config.toml
rope_theta = 10000.0
qk_norm = false
bias = "none"
parallel_block = false
init_std_qkv = 0.051
init_std_o = 0.01
Each number is 128 + 24 x the weight over its row's rms, rounded and kept within 0 to 255. Layers, rows and columns count from 0. Numbers have three digits each. The size before them is the row's rms in percent of the matrix's.

# down: layer 9 MLP down (transposed), 256x96, rms 0.134, rows 44-129, columns 0-47
# gate: layer 9 MLP gate, 256x96, rms 0.141, rows 45-130, columns 0-47
# up: layer 9 MLP up, 256x96, rms 0.143, rows 45-129, columns 0-47
down44 100:137122153125154167102119130122143126093080129165127129102136114110152143124172094132108131150126144144124080152156105124138127117097118135135090
gate45 110:140125171162135140138141148131120119131108149174177103127150161113113166144123158137125144150146155125140142113096140170128126164140102133105141
up45 110:157146085121102138111129108153169148106120084100145121184114107119147103153167101121063125130161135128156141137138122152140176139171102082137121
down45 111:137142106141128129151123135122126117160117163095090156118157130126119170123123106125130088102125135126102103162139186157159094150124143090155134
gate46 104:123125151130120110171154134145101123106113105125150104131132103127124120124149138142104110168133160130105152104154181143110146120112088145095176
up46 106:115134118129156110122124132170141060109140132141134150174117132115086102094115095135125110129119119159154115154136124130105140112154118148136113
down46 102:134126083121103098146122135116131122123139126182119100102186108134145127112108131150123135131110140141099158170132136154171157108142156106077077
gate47 106:120200147117125148148090107172081158107124147148088130129167125111113134162111132176150114132154138136104140103130147111161127171107086151110176
up47 103:127103155092132159127080152103148085137128127108118183149134154131133162084124127097117183088113151140149151117150100128134146100114112133131105
down47 105:115132134123128134147134140144143107131151133132107140075156154143159136078111109103122105175148132130189106123123099184140126163144139127185145
gate48 107:110107168143129152129135158087116122106145146152122113133118138115138120135098135130123140153130148145107110099126091156158096173138124159065155
up48 120:115119121178091140127151150098076135111123128123135101108151122158105136100123142106124150096123106137110141144165104142159164168098087124095158
down48 099:141104103155115119140176127129146102121123109167141113135103125114113153157138137140088160124145097133156051118090114159141125124100111103134117
gate49 094:135140122147105149126144096154132118074073145104126102122143193147128117108154121135154108125145113149148156124125098124116101138138112159143107
up49 082:136107128104146124109098179130070112094111140111095141100151131127129099103146127124124119147112123117114161114141194168149131122150092127115127
down49 089:120094161101146114130168115111114144144127139137143137118123141136117111142107099093139147166116123128146080116114047137133174154115127129137139
gate50 100:144102156105107124150146107126119106120159129177138110148122114126145162140153144115156155138118164135098129117117126125128114114175098163130118
up50 101:110133112158101143193122114084124126150131143113128161118151140112164116116102177113091155147119081115090134127141150146117127102116138119117145
down50 102:139128073127122153121164108094119158135115173137137175162162112152141114139110128163133143120114121081157185128100146176116120124133136192128144
gate51 101:107119144158150144156124136149122101069152114168139159142140128098149133169139136123121144133165142119096142110164141145114127119170193142151170
up51 098:136131130100121116130122149093143153147115156110120115130139150123122120103143095125103123098109135139140097133090139113145126133101101153122109
down51 100:128134155128168133127101136096123099158095100089112105156153122126122120142120125116147153146114105137074135095114138111125127139119125159117152
gate52 103:134119157132125127176105105131088164103145115115116166119149163136140141123099056134101126136135075121136132153144128127107108148144100161154118
up52 099:119139135108145171105160142108205140115091151140161083164099101126142107146169128139098123103107129155140135098097129098149162096109142139102134
down52 101:086078151152094153157122134150121129176124141108137149107136177140133111103136166140159089096167121132105130098133138137162120124143101161135128
gate53 091:105158161166128084164118112153080091115144148127138166166146164147123168124154113148121147128167122110119162140112102150125144159113143114155133
up53 092:102125132095141162132098134113139147134145126145130112115145136100154130175129094157118134119129113126109107155095161095135115067148106157086144
down53 092:142141100125113153153128167150120151153155116147179125181114094101174134120125123115134100134114124170164069113097112147173104132148114143093140
gate54 096:113153134114163109129130088064120106097138141138128137157121152130132167105106143133150134129099138091190153129154162076137146143112124157099218
up54 095:163145110116120130131141122092124117142116108152152171111126157102134152098127109143131121119120124106147101147128128118142172170112100141103168
down54 097:130098087134095115122159077101128159113122135106141093130079139128138168078129154155118170175128124125111099123131142113156145127138113118115128
gate55 099:142156135165116107084090133137105090116150123100073157109164137182143136130126121128154104123148145089079128102100144131104107151158073151153120
up55 096:142122126117097182127166120103158124150147148080155105144129161099113106134132130109110133141104193154141138153090140158123121128104114146136075
down55 103:170180147139154110128147167144124097146149103140176127104137116120131082137137127161109138129121158171141162119093130102113161151114136143139095
gate56 102:097121138185080126135119130089089134086102204132144137100131166105132160157118136133121109116126107081130117108117169102129106115116114166147136
up56 104:186154083112136158130160131151137113160166096121098121151158108136139119132139099168122111163159106167092101144130109151171140112114146122088105
down56 106:127126154135123111118172124120143142135119092158120092137159123153143106119106117122162126105118119148171153109131106162118079120108141114164137
gate57 103:128137155135144165165101117146095170135141116154117131161149178124170119150080053143152135101159135090136140162147143106163114126091102130129147
up57 105:176149099146109163146155152119120146133153129113125103106140140145171134123094127126117119122151099160142126148116122107104072141103121122135087
down57 112:128140103133082124125126145149135162129128103161098093148129089117151145116098129175143141109119085149142169091087139126161100133119160095124129
gate58 095:151119117152175071172110128130103145070143108140141143132157160133143145124129129135105110124128148113178135159187120121093139127152115150154162
up58 093:150157138171136124111109094153126115137096176140150149122150098121114128133138160154130142087119164135125158103141134162137109120119123157087150
down58 095:112119126142156149112128091117134112150143095131160096109131126125154119072129107117075105119126172161157148151162116159131078117166126110131154
gate59 098:157143172121096105121153118106142139086126164165139127069161108128143169130179139102118184123162113153104146103145153106115142136124111132085126
up59 097:150191140116132122122110109114152125099116133165125114140126126111176112109156129093086113141146158112138160141146163115117152094152109144102102
down59 099:121143159119161183119120105103107138163100106113119122139128137129159095087136130105137116154088130141152140140147157129142142083127086156147133
gate60 100:117097107115133134140149162148147124155155115073138142114129133110167195131094119140166119081148160118086140125090098135134116150129102173147131
up60 107:142097101155135138134145148152075105133144150095137143121150113145163153170106092092116116126118158112149134130095108098117120157120127120134123
down60 108:127133098104143108120137124151123119149121171136116113148156092129158172156128098105135127123124173176080107120106105156100143107123133141134152
gate61 091:080140106134169116149130070099167125134121099141115082151122126131123129092162120125134153105143152146169101128133109080127127119120084129097118
up61 079:159136168145092137099100163135090096095104089123098143116114125119131136135139112115146135161135129140113107149121153143116116125100148135161137
down61 083:083121113102153112137163147116164147163131120159111135133104104116102103100176118137118119121130144155157141145135112105132153149137128169113149
gate62 109:123085146113135119116135146152110119081157128177159116125124121122163110122104137108176132161142145163121150075086148102178118156123139168105129
up62 109:153152124149130143130131085095162111120085118094124106160161114138116150097162159157115123143109131098096117157153073134127097116153134110155101
down62 106:155144145135133125139134148123113134107156101134163139109119108137140110159118103088162098110104163145075112119106121154142091127144158149113124
gate63 100:100150102115097105132142117090112154073163139117155136154129130102135145157159132122174151146134130123094176131110145129126131110184137136115126
up63 096:120134165189162124148123132120124069152115178164112133154106111140107136122132146088126120129126109124124110110166112096130104155131146135105157
down63 099:132114113151117133112136133145140109171119147147125132163108122093145142106157132107075076172153121144102168125138133152153099169131119110133138
gate64 092:126125140125102155123129107093138106094150126133152125143135112093126117154113126159134097075144138136124149111140082133107132089124133116073099
up64 088:122106148128148096089120134152111121143119169126180132121137123101110157112088118086104096089075131162125118138139134137075146127151144122129113
down64 092:129120145143119124131132093112099180123127141133109155137162137138131158132184156140124146160123157071068099091124114154146132152112110171130118
gate65 100:130154129097129132147102146131154161101164173118162110109149126071177132178150135124177111156140123110142116137128102096138146133089105113148177
up65 100:100146153167149135145102121094175099148135164141113135124153073116107119166102113179163122126138113122156135103163112089153144126116109127108127
down65 097:069140161140139102106108102118086117131105115136127112112123136104159124103163099098098139080119148108115104099098156126115141169150106131148107
gate66 084:152117115146160147122135137161126155114162102125117146102151127138129131162186151101132109127117111129169161108124131123133103147158126128119142
up66 080:120078155136119138102155151125160113112133128103117127166134127152140086113155127128099103098154098079153095097143113125121134077141098123108132
down66 088:132124140108144130120103142126112106119121126155135107126095126105108113132077138097110158126135119195086147141129140135146145128098139113142120
gate67 087:127137129164145114118068128125153110108094142110102137150113157122150179168108183133105077121149136147113151118153116130069140129166111138096137
up67 070:142152096146135095105063160141136154163132123118142127129146128107142175151119127091100102129116110113147139076158120138097128132129085100091150
down67 085:099128101122128145133124094134151155172129122111142160132146112126153151100156086154168151111089120114151158097125133093112144130078131157110146
gate68 097:143156166142136172119117112085156099080126116138152108110146153127153139148104087153122145088133097161163162126128105138101116121096122145124139
up68 086:154119108112104170107119157099139115135153139150106099129160131167150137114132128180077122131126088146150146131183149111120113142104113133106144
down68 094:121129139117129084153113105118134114171127114115110122160127173119129130099081154111108172164121135076101122118134134163159139139111114114141111
gate69 092:142135134097149132150085105108110122132148117139147152105128159130179111115089093131126143154115103143156147123145167154126105122108128160139104
up69 090:100147137117162149138077121106146089114120117088149118097116156128154110128141111136085187109139128122146127127129159161135130116138090128147114
down69 092:138110118115143064165121122133155145130143138182126135150149129192136063126151152156119120132089150127134136132122086153152139118145189122134100
gate70 095:128138178111146099176138113097116109146112150142128128127166081113120172162141121146155157110136123102124118122123156181122100142121111163116113
up70 101:108100119116159135143127118105109100137157152155170150117105139171119161088173112092128136128122119079121093120131085150135159110122140110157104
down70 102:161137102127133122171161093118140104149141131109131124140111133096147206104155128151116140150128132121128156111099152133132127131146139114169118
gate71 098:139153143120170136120118130122141124121146165126177140112142141112168121152109114139144099123153114139112141115153135106088119107107162156096115
up71 097:182097142107102142147124112131115135131149130135122126096132161148096113157116140162148112144168134157149123132062120122137189115155128138149162
down71 099:156126156136152125145127068146135131147120126134133169145103076139123111151173137107167145116141166113149086098092154132157100118114133134138126
gate72 095:105182140124121075121138121110165125092151170164134129122145099081147165086109098147114135113179157152105132126142137143124150123121139105132165
up72 095:133151144144104151076186132107155067119094086118122100147090079112117165127122114152119131130117138150122169131084170159142126105135117143116088
down72 098:149114127139135086149135112090161120109128116153129127116121136115138157118158124116141163121106133099136118131094141109166151123119134158154122
gate73 085:147112105110109142164104106121137115124139084134090132148096110154147122131157101122118145134126115107167151142156165125132130140126125155150119
up73 089:142102144126146092097131118113120170096170106139143066072171126132140102155142132140139117092121114118131125106107115110107107131113084172080141
down73 093:134147120133107137115102142152144099174099107146107131129139101145109107119134144126109116148183100121107139133130109141104123110157146074140109
gate74 091:124154140140144128150115102080119071096116113134150171161121127107119123130091077115122112131166168142111110123124091141108105115105127119127134
up74 093:105090156109120146103141117125102203162121149115130102111087128127159140115119149128132119121098121132109146142094126161159089091159158139087123
down74 090:129168176136138149136133102131131125122097134114132145146116148135128086138172126115120139124128125188140152101064120155085123134112150070104143
gate75 098:117151101133076109124137134124127109052148153140168121116090100094158122139143136123181130133126099126115136120161099110156096102107157114113124
up75 100:104143160146110153142103150118128150137121077139153133154126110134143144086130136139121108114146137103134117173097112094131161131126129128148140
down75 104:121167127150125130151112123150083117141136104125130110129161101110120198178134149133153105131105123151121153121100136132141089153127112136130136
gate76 106:106162117124118122192144139140089124131112132101158089128102127096157143145124120114179153174153123138148142149126151159127159142114140152117120
up76 101:139097140151125128127162129091118132105167146143149156122164097106107172096155148144110131158153133131104114110094188123137102117136155139167113
down76 103:110147125144102154098156117098138154101133109144121138136144094124135106111114081147110097156137118196170119105099115135103127119154087103115144
gate77 098:152150154114163171119121073106175141135115130150155123084140173108141157138115117116156142119129115147126160145119152170153160147107119153128131
up77 094:137116130137155122119128107089125097111134087120123127131084102123090132124170150145134143156146130085132119097147108123034149128169130099105123
down77 098:148169092127155134138123119151106147141152129134082162150122125110128177124175122107121129144154170124110148088140133126104133093122102135137159
gate78 100:147145162089127163135127184134128170108158132135096139112132102132171141146130110106141105103122129086135187142120129110125097122145127160119133
up78 097:116139163082135152104136154128113173076150175127120167112139111118150126138121128085159126101123130117133093147118137132096169148162115155130125
down78 100:081132118162141134111148111168185130107144116133150117132107098135083118091123120122111092131123131139118155117126107086137104099109125135116086
gate79 101:134152164128101114187134176099152135095119128162158139132125130109196157112142135182148121191132114114098125122149134141140120110085158162061122
up79 108:145104131133150121120151073143137139136155120114099152093111142132088122145079097100135175134129126132115106115109104136146161144164119134184103
down79 105:113145140090151096120106189125122126106157147131088111105136080154129168133132137120120100110126120112151125110091093134165108131153141135107116
gate80 106:137149101149122173173092142112112120088143114129137135094119139143167138121147119158128086126161119150127138136135129108153112162140158152099090
up80 105:085149114143090134120150098170144114168132152145114103114112162130121114090079154126111090121117122176134147157100160148087123125164162130107084
down80 107:136145123113126150117138139119157105137133123147130138126124094138117096147125132082161123144117136097159137085125114112109119159090101150141139
gate81 103:104142178124124135107121139113154142129125150147149128137157149141178135090142099166144138152166138133133161147132114135131059107123130133158135
up81 108:128153124127147119119111144135107146144151162075128104129121135143155134092147165100132137137142139133096120135169161089158085116076106101117119
down81 107:139116085129156130124122151114125139098118107157140134116150141147110181119126117118103093158128137155135134121153075141133094103131128135144202
gate82 095:063158140143157137166131102091148120067116114147128110106145141080157133119088122142119105106165120145126116103109175169114114114115140125144130
up82 082:124159129114135129110178128129118161101139090100120104130099136103138145127121112138122116095124091143165188135149152171137115109155077071109127
down82 087:171147181150154092139129165136107180106108125101115155136130098172140135125112148128112146106136152125123128120122144123117098156119114071158091
gate83 096:130132104116094145148100148078122130078131168115109149109135055124130139167130142129127108090180144098151170147173115135107139160134154140084158
up83 088:132126158114162145120142114122162144094131138174122188104087125076128100148124114116113097113143147165149138087101131136146117058163184134111121
down83 091:170103172134125102139186138125119129158103134125081131134110130142119077097128127134166147129079068134121111120125093115113137113132125140135110
gate84 109:141140128174163156144115183132150131118132153162153140135140121113125135160158134146141122162165159152106149098150121138134142128109128123119146
up84 112:145128127184145134114095147142162126118083103146125153146064131110170137149126143117183132147139123130112161140147152138116128140128130107113120
down84 114:160102134151162168142120101099120138155145177135097116143099098144169117122130111097151128126136145126125153114130123108158095126148101091132126
gate85 103:090152121146144106158087119129131145081150154116140125131133136101162150186107161109107118114166176151138157133156146096148103146145134153124155
up85 105:135154107140116118163132127139132132087137135121122090090126118144176108146094162168079082111148151154122129125155080135136117127128116138099166
down85 098:105168093138098095136163136189150184118138072141080173155163124166119134134134085176123169134125110161127139127136102149116149104115109120151168
gate86 087:125176150117137152110079097150121166119157121138139134116126121160128099133096132104120114152134150139142121121151133127141162093175177150096119
up86 080:168093090133119072120197131140140090154118148133116113134142098080144156129150110097139155114112128141109144151134140137091100177134111076165142
down86 085:119117114202128119115099145123116112116141116146093169141119150132153089128125156115154132126153181155145142158145184129118082178136106111143141
gate87 100:133130128140159117150131073076118092115147126128130163141167150107136155143123118130107106108159151156079160083110134104107119130125159132109126
up87 106:192130159127090102113119145187128118104179135115108122152153086140142108156127114117152146161105149130141119141130106084130160130117130171157142
down87 102:148151148121087134142106090102101155127162114095109109125129087125148115117126183179106111127145121138168105141165145171124108107100138133138117
gate88 098:153134126149156125125097126124146078150151145143165134135123130098155162120152150126130173108110146134098153152078121124183105187131108120125172
up88 097:141143137136153113135147127097159119147140150139098131172130150083100160111089175107108154125129134121123163170124106147149132101170147103121158
down88 098:125142113145138124167142133162137166152104145116134164121107155068120114129169159093149160143132126098120147130125116090131072116136124141126110
gate89 107:113104129159142113118138118086145120121150170135171124121129102082139166094158114147148107150145136160150150121122124102125119180160141129121110
up89 110:160144108143141164182111126142078123133127062138077113120170118140112135135115125098081141164094172185115118129129149146109114136100102142179152
down89 109:146089152158123129101159124169146139154110139122134143142091142145150138141122136161143141132099105124137085126105157100156146092161147108131169
gate90 102:084130135145150174119128138141156076131146175124101162097138110098137122111129102128154093144145163155117114136140154141092127139153132117116109
up90 103:135126133188115172099138126156130112148122158125119088099123113123120141118130103157179077151135157147115132128134164129118090158102104125098116
down90 099:086185148115103135091153129090074108152142157102119133113154146162140141152160162155163091116109123113102140165098115088088158132100108148131102
gate91 103:104126117173124133138145178126098138140167148122146140103105131074146170120116129148158159130121138086111167104119131163107115149121149095119138
up91 106:110106111182086120172098131104131119169140138108166135166145135108131175151124115150106146126118140143077191136132124155134106134136135081141184
down91 103:100131133121109117151116095110096091115144163149095149120124136135157114124126103172118131098152125136129170125142130120140097063113130093108161
gate92 107:177115156203119114134126118140142069123107150117170129131143172086134164146109121114116155151133140129115152087131131172129133153124133137088142
up92 099:127146108144084152099092121133109162164118117122113107156138159123120146125116136143118185151172122086153156130129146142167129115107102159121131
down92 102:155135149154129112152129120106126126131146127156123094080101137150074190144135128120118106118132122149138132135125136114100100155131099105096103
gate93 097:114117094104141130122087104115150098115193160131133129119157095129124121103147089104121129159158116139150110098133103118113126115166098106111168
up93 099:126109109095137130076149122115152107148106157075136141128112125119118160107105143163171147141129141141147153137106107095107119174146124129125133
down93 097:154137102147156110111128129130108144126124139146133134151154109125124204127108183134160128123150144117100153132119141145159151177127108145129109
gate94 093:099155160128100155137134142155114146117135089151117157097167141121137139113122142131135150166162121115130150107113148127145092134171119142110136
up94 094:142110119114122123164115133142162086139188115126159129128094139128124117174117168124177120129093088117114099138094131098127137108152131136117112
down94 096:095138124145136143111086142129132184083127158138119183125138126116148136166156108122106107124129106110118096100183121152136127097158131135132122
gate95 095:143111101118149123134078155124085140132155173160136184124147174134162127132150115126145142117126098160170135104128089110135095121111162152108145
up95 088:162116091149167161150144150115095135153142105115077176111118140147151134115131155170154116131124146141142150124103095159108115146138102129111109
down95 088:128109098128133100143120135099153165137130123115108122111107144087111150082114138143111099195110153154110151130142138118110102118124141110139103
gate96 105:110161146124151178168144140107115095127127158164105129148163156101147143101135128158146152166132133129125127113091149135162109135119145131077117
up96 097:174091100100108123126125133135141164128156088125160143091114080133145146141149101105121142125112116102163154168166103109146125129114127141155152
down96 096:061117143135167123149151109136129119134162120129115128081138115166094175141139138142142117143122165125118130097076142141130115135104144138135073
gate97 093:106119194105091098121075155087102157116149123117167100176126136129136167129137143118124130126117173118129152106111098094139117189147142159112146
up97 095:165104115087158148111107135144134163129140108130130158138150136110160128133119113129158136173111121172149118145122125107168124115156156133128108
down97 094:124111086133169123125190167095157134099138098104142071102159140096116095155161125102097149132110103103090124124144110128146098157130135139149146
gate98 103:138172136141125140151129148135137148144091142118123132108140138118191108149107137104141094158116157117122177115131176160152129144133106179136119
up98 100:126132054071107127142118117110142121136171110122093152111076111145139102157113129108142112130150135113163137141048101112106144075127126112104127
down98 099:121124128106134131098167100126139153111114134121148144134133109155111113135111091171131151122087134129085132129133141086093121080154098114091143
gate99 101:136138157141136104158108131121156119138152171182153153159140146127126105126082146125128142144123136166112122113128153141118112126168127168161087
up99 099:153103096157119169117153117161140146122107132131127079157083150146115123142090144127147118089137096119137139156162135117116142096174132169143118
down99 102:094135124114144125137119157117102135103118141161066099154150162113150100122134106120151108124110146115151062087156155108130130114139128121182163
gate100 104:165162134103133084139128119144127128107086145165120101128145146084159127160091108143161130146150102143134161095089109134155093114194127138140130
up100 100:115155078163102092144125133106153129124143132151108105141149137157126138129140137153135095127132120143076125128123134112109130189170150134114103
down100 101:149123098135134132113120181151163141129145152126127128080125132153094142167105119138050152128128124140152113160130120139131096143108100145112147
gate101 090:127076134142095158168138157117116128111130108107129132116123105121112170144135108108124120160169153166131156104103109177131139115129145136182166
up101 093:151150138106156079112131135142206135128118146158126128120090109126138135157093125143081146148120126131109158141143126149128120146172142133136141
down101 092:165125128120129127125069113120114144143138126127124140143158125143161168120114092115160089118092107118167119155156136071121099084160132141122136
gate102 094:112136126134126166145114183120094171145116132144105130149115128088133141111118123084163123123141141132166146190165117111132106125127107137128131
up102 086:106128103103086121131076108121174104133132060110100130136154125151115110141093146124146134158131115158117108167156104127137109100140137149166130
down102 091:168122108070117117150087137103084139069117113151098073136140120088157149108105168114126107129110126084146131117146168065141144125113136127120130
gate103 104:133141163123116150105150108114126134086127167133141172088140078125170137141130085134143136131184101118114136111167142158137159125138116103088144
up103 097:130106114097131107145174126118093078116109155136157126149132138110137167135129153120058100137073121121173141084142157127090130128122149097152113
down103 102:087092103139110146108156122106151159108131083137140102097096165120163118093166098102143141147154142103111086123173129110077120104138104162143125
gate104 095:116127135129150086093101141140130110127135146152118158130100117109156161162129164149121115108121112138155143106121145079121139103134058136146165
up104 095:146160117143061149123159171116129174135122120155091139151166124122080106106191134115117103125137133121131122140121111123086136151112136089112128
down104 098:166164119087143137113098161167112130111131137136084143121103189112133084134107114141103137124127100129134172159115186129092071129132117126117099
gate105 099:072169111134089097108096137158119152135123122138123126143144141108097123141088126139115129160149139168089093099122169123119090132137167110125171
up105 096:120135102116101121103162105127137151170149140091105117104142144130133172089144138118115144115154108107148161106119122111132099133148107146147099
down105 103:120154138151141146106107142157098161133146156135132129139135125140127173111125121177153114138170135110123184068114134162136144159099132087125143
gate106 105:077154120182131153112120122134103145047113141107114118149122170119144132161165128155120136104179158113136136106144160120133135134146142133134164
up106 103:101130115132135132147139098129140180124145101143134085109148103144176116134094098136146151135135146172120128128139109119097134138141147150127100
down106 105:103125133159136162119140119126128114143134127123136104149115072138095159125086115176133119121104103109165170135123105128094143135118132089093103
gate107 109:155144169195108161137166137106085114123158127140100099091116119118118138130154109085133122132158124150141141086095146130167137181110125132099160
up107 105:139170121117131138129119150141159116150059130074149116129125145094123100132124155113131138077109133084138138116165119105111119120108122107154155
down107 111:073168131118112174143106150093156129127109131068121109119142126100114079130123136119099113128117151124141107137181166113137118089120163118119128
gate108 109:130163156119117196141105168127101130159130132149124125112138122126154151123106108120133120127151157137154143133149151130130116130129147138146111
up108 104:093122165144117142093112108092153101138119099114082111131109143096125122137128127123157179186108116136117124163124119102123115149120159101141151
down108 104:108101146124142111094126128178174112109136125114096104107137145116103115179107138111159093119147122104133107108159128136119110140129159162157088
gate109 097:155104088081105169101082189118126118155147120123128161153135102126112120161131068137149103125119110111085096108133114111141136149132143118142127
up109 088:121160108102137125105155159149101085136104127119132103145144118110120151170130125082130185127115184186164117132144104081172106113126121135119142
down109 094:165123143108144132114115138133151108136141155129167131087134150130138132109121143118148143100139178068100123130159115103133176124119152103110121
gate110 107:111162130158120151178104113130136088130182141157127141087162128105133157118131108088173131145167153117147152123118140135162074138113135106110106
up110 106:157155116137116125124171099117110108163135140189123147108167131133131102156130079111115156118139130108144159114119136121133129140109048138119137
down110 107:150116133097094128098131045144150146144126139123116160080143125126145121122118163100149097091120173123103145147140124094135092139120131167096125
gate111 100:106124183127154155139103133101141131131127137117098119171135151073172127148120115166142137147142119120124109142134150135127077126130127131108136
up111 104:124133120137158132157159145148121100148123155161136149128135188129078153127096175133129088101116132111126132106105128133115065133114109150102106
down111 106:121112141151095132113103154110133098138153093130113144118144154168137139106129112151093121112141124133178220148129098097106124147090120133118124
gate112 099:137137138149103100156123100146095115128137135161138062146172150110116123108143126139176138167138099158106135089105090120168097151124171130144158
up112 108:119123153114140127078148115097180146116137136097124157123074159108140114183106090152089126121127111130130135113147155149100141101118087140106092
down112 107:067140122172119142102157122130144095134136137116130138113120154109083175066105152139121110107119125171113154121134147147119151112157114164143117
gate113 099:131133162131114164146140151130101120134120121168118171087114149136117134118120074112149143131128099131106127102133156138146093132064136083130116
up113 102:115144113129147119087146143122152089097098204119110088154157121129115131119125152118117106102155171127108114126173139146082141129136109142112135
down113 100:141117091126137122136079158102105122118106132125108117099131115103169079147116124133187103163120135114096115121161100125110106126103197122169106
gate114 093:095127141137214079132102135138100128112124129091125180175116144094146138114142128089098131156123121118097165132106141078137133165122167116087147
up114 096:147154100136085167114129159125134133140141139163117085112148107166101090110112151174165114134140128140159090157105112175125123086148067145160134
down114 097:131138127167112101133176166150154114141159120103148147144104114186148150150152116069144149121104123120140121152146091142116090177148108125123189
gate115 127:113136114112143152158081118144111139092138149122140100085147124131181138129095103151151090138134133163125132116142158158181156142131152133085132
up115 137:130110126130169109149112152154116098117104172102124095093087154144135121152133105164136107135114122170142102095134143112153179148149129170083098
down115 122:139182107124138096126143139146136136097092070109131110148164162134137124098148142104129145131183111149068131127151157085141132122121099071115148
gate116 096:138137153141153098141133150106130140117138162146136119122115127114161136115110111132103103132181136079071121164127113153158162108163170124111099
up116 091:175103162100147102135133147162114131109083143168153124150132109104128123109178079137148137183121111167125128122124141082093110164082107132148114
down116 094:116135072143119133082092154146114116142150120098143149148101142147155165152146146157114162111152126108146083111124111134093116131132121155089112
gate117 101:143126166131105100129173087098088133145123109116135138098079121121148149149109170114158136142141140099163124131128163108130158148120169153124155
up117 104:165106133102073143141130118081175154134100133087120166138118118136106112118097123099103162139136155130122104143148124127130127132168127127137133
down117 107:151115084186094152143127154122145092124147106106133123174160100080134152109119123095104134141124123155129131149121148141139164142119137116125123
gate118 091:137141161153100133159102201127126147119105095109144160072158153118132114155123152132132118133130150140114100147106114135124150125161123108143191
up118 079:093120126138164096110137060130129105123149149159110106177113131153150140094132106152113117106112138107138146094171133104111088135094148150127086
down118 086:168129138156113121091121146117114137154138088141083130144135148137118224131115115085138119164123148136145173150117121129113108142140148115147129
gate119 111:112119184134185113150086073076123131118150118182135103111103099110106114127124107136165127166144133139116129101145144153130124103177111175144137
up119 119:149104187100158118114156109080166102130140155162148144122120127138090118160124147128122108131091126130114086114104119145139150102142113188134151
down119 108:122098144085152175085106119117144090167146133120152102164133108135050125117144102152118160131072109106121127124136063160096122148103118118105120
gate120 088:157142153159135154150111123079125108112145145174093160132149109094156129109138128100138082190133101123122109106144148108130135124121081129133140
up120 083:144139121149151123152144142119125137133088151121155094086124149166120095128151163168151165141134128100157146103143109117122126103183165113123153
down120 093:118134109125111110140132097153138079112116108149152103148146140136121122135143090125123164143132147189121106155102099132127111108120150135135114
gate121 106:099128141112133134112077123143095103136158147135098129138153105074143145178131097146148106129173175107126134143146118156142125170105077152126125
up121 116:094129108117116161122125112103117110095163122170138160134154092141153093126156132110122118120152125086142124125126135150186156091121148169136114
down121 112:111145138185145130143117130111125150144156135125134083102146159178127105123118110118148124148132139139154133123143132132159120158162071181161114
gate122 090:136105182076124105137129115103137151147140163173153092125110147111112139133151115121145072132145115131118128127101138090137151106162125140128172
up122 080:121135124120182134131107153138122093123135139164119135139149136141142133134073145107116145112095190143111118100125129151126070139147140135126106
down122 085:101116107103147111108141120127149104150136129147120105085149110131137092086116122103098135104088124067104151120125082119102086115127126140128136
gate123 104:113145168130130162146153114135097144171130145128120132114151101101090128110144142111134145142163158115128160085114108104125117150179088137139104
up123 103:109101100094118139129085134077169120113156100134126135106119158147119138136110092104078135154150144099161137170109137094088125147150119118122117
down123 103:158149138161121108101126131168113126129112101138091149171146125162101173125159155120125125122128115143128172130139130115126098171197103131168129
gate124 110:156147131119177121161131148117105113124163154176145109118151137130120130151127126145126141152161118161131121116140130163137124167146137152109165
up124 106:133067120123154108153153183118171163152145122152162086135144144139154149117121107163110155134117122112149145152142135142111156064128141125118113
down124 106:139107140110126122092149125126108173109120129123096131145106073171134142169131124119157109139141085087099091136162100136114138144141139168145119
gate125 105:117177166129127153158146140101125090129133149115152142093151111101124156140088118145179104127162147142141129101090111153114135099138141143110136
up125 124:149110105115111123090090125117143187115163145125145173141095172131147112154169131110101136125125101092151157128185163113140121167124115133125122
down125 114:130123120105122150103098117142121164122107125130096171155115173101144113097118115187088143168095124131132096134135117164136098153124111122119148
gate126 106:129139164110158147118182104105120126123139157135106163149159106132137143121111098119149104123170111156145158141122138119126146175125188175098131
up126 125:147147100124139087094122146125104126087131108112158096172132141119156152134154122094128144089121144099152156148158143077100129166138122107115107
down126 111:121070112129180092148116154133081162105095118158135145147114153145118106106134088147108105147120097128147118152153103122097101166128132158098126
gate127 108:125156140163121111151174123142139164116109120145126115155142097089132109119089137167132109183152140140126141117133104135162100132117139163121145
up127 114:128163119166095132147148105153154173170111126128141113157117106123098114122089145156185152133116150112109155150116165154156115125087140129135124
down127 103:146167165123139150116148113146124080122099183102110090140118136087122125124081151094109126128117109133149144143148168143119099130152092104106121
gate128 104:158147140137128164121126115126100135073138091169146144137147147138132131147101119164120139112155115194147178106094131172134106174102122137123140
up128 103:136157184128154189095115124110126118069109136124105164129083092123126105133116142065137128112135115172147136119128121162169132121119141124098117
down128 103:088123088104110132152141115066160115102116189139105103095139106144149111082158117115124128120118113083086128120113105110127152120137151144138097
gate129 093:098128174149149096170146124127141131145139097122170175107110163109161160113121108148138185154142114109144141147130112100139100126132132163158102
up129 089:102127158147133126091131092123104160112139114124161138115104092128128130154114127140136160126146108126192155137150139116166180103089158119083130
down129 091:134133131128147149135160168114114124122135111126147076112096141140182155128119061116139092161143120154097167097138163110121102140110091138208152
gate130 109:121099115170133085145100129124157136100189125121134158141170139112141150102092139133107108155163110122098148124071112111140134154133165105155107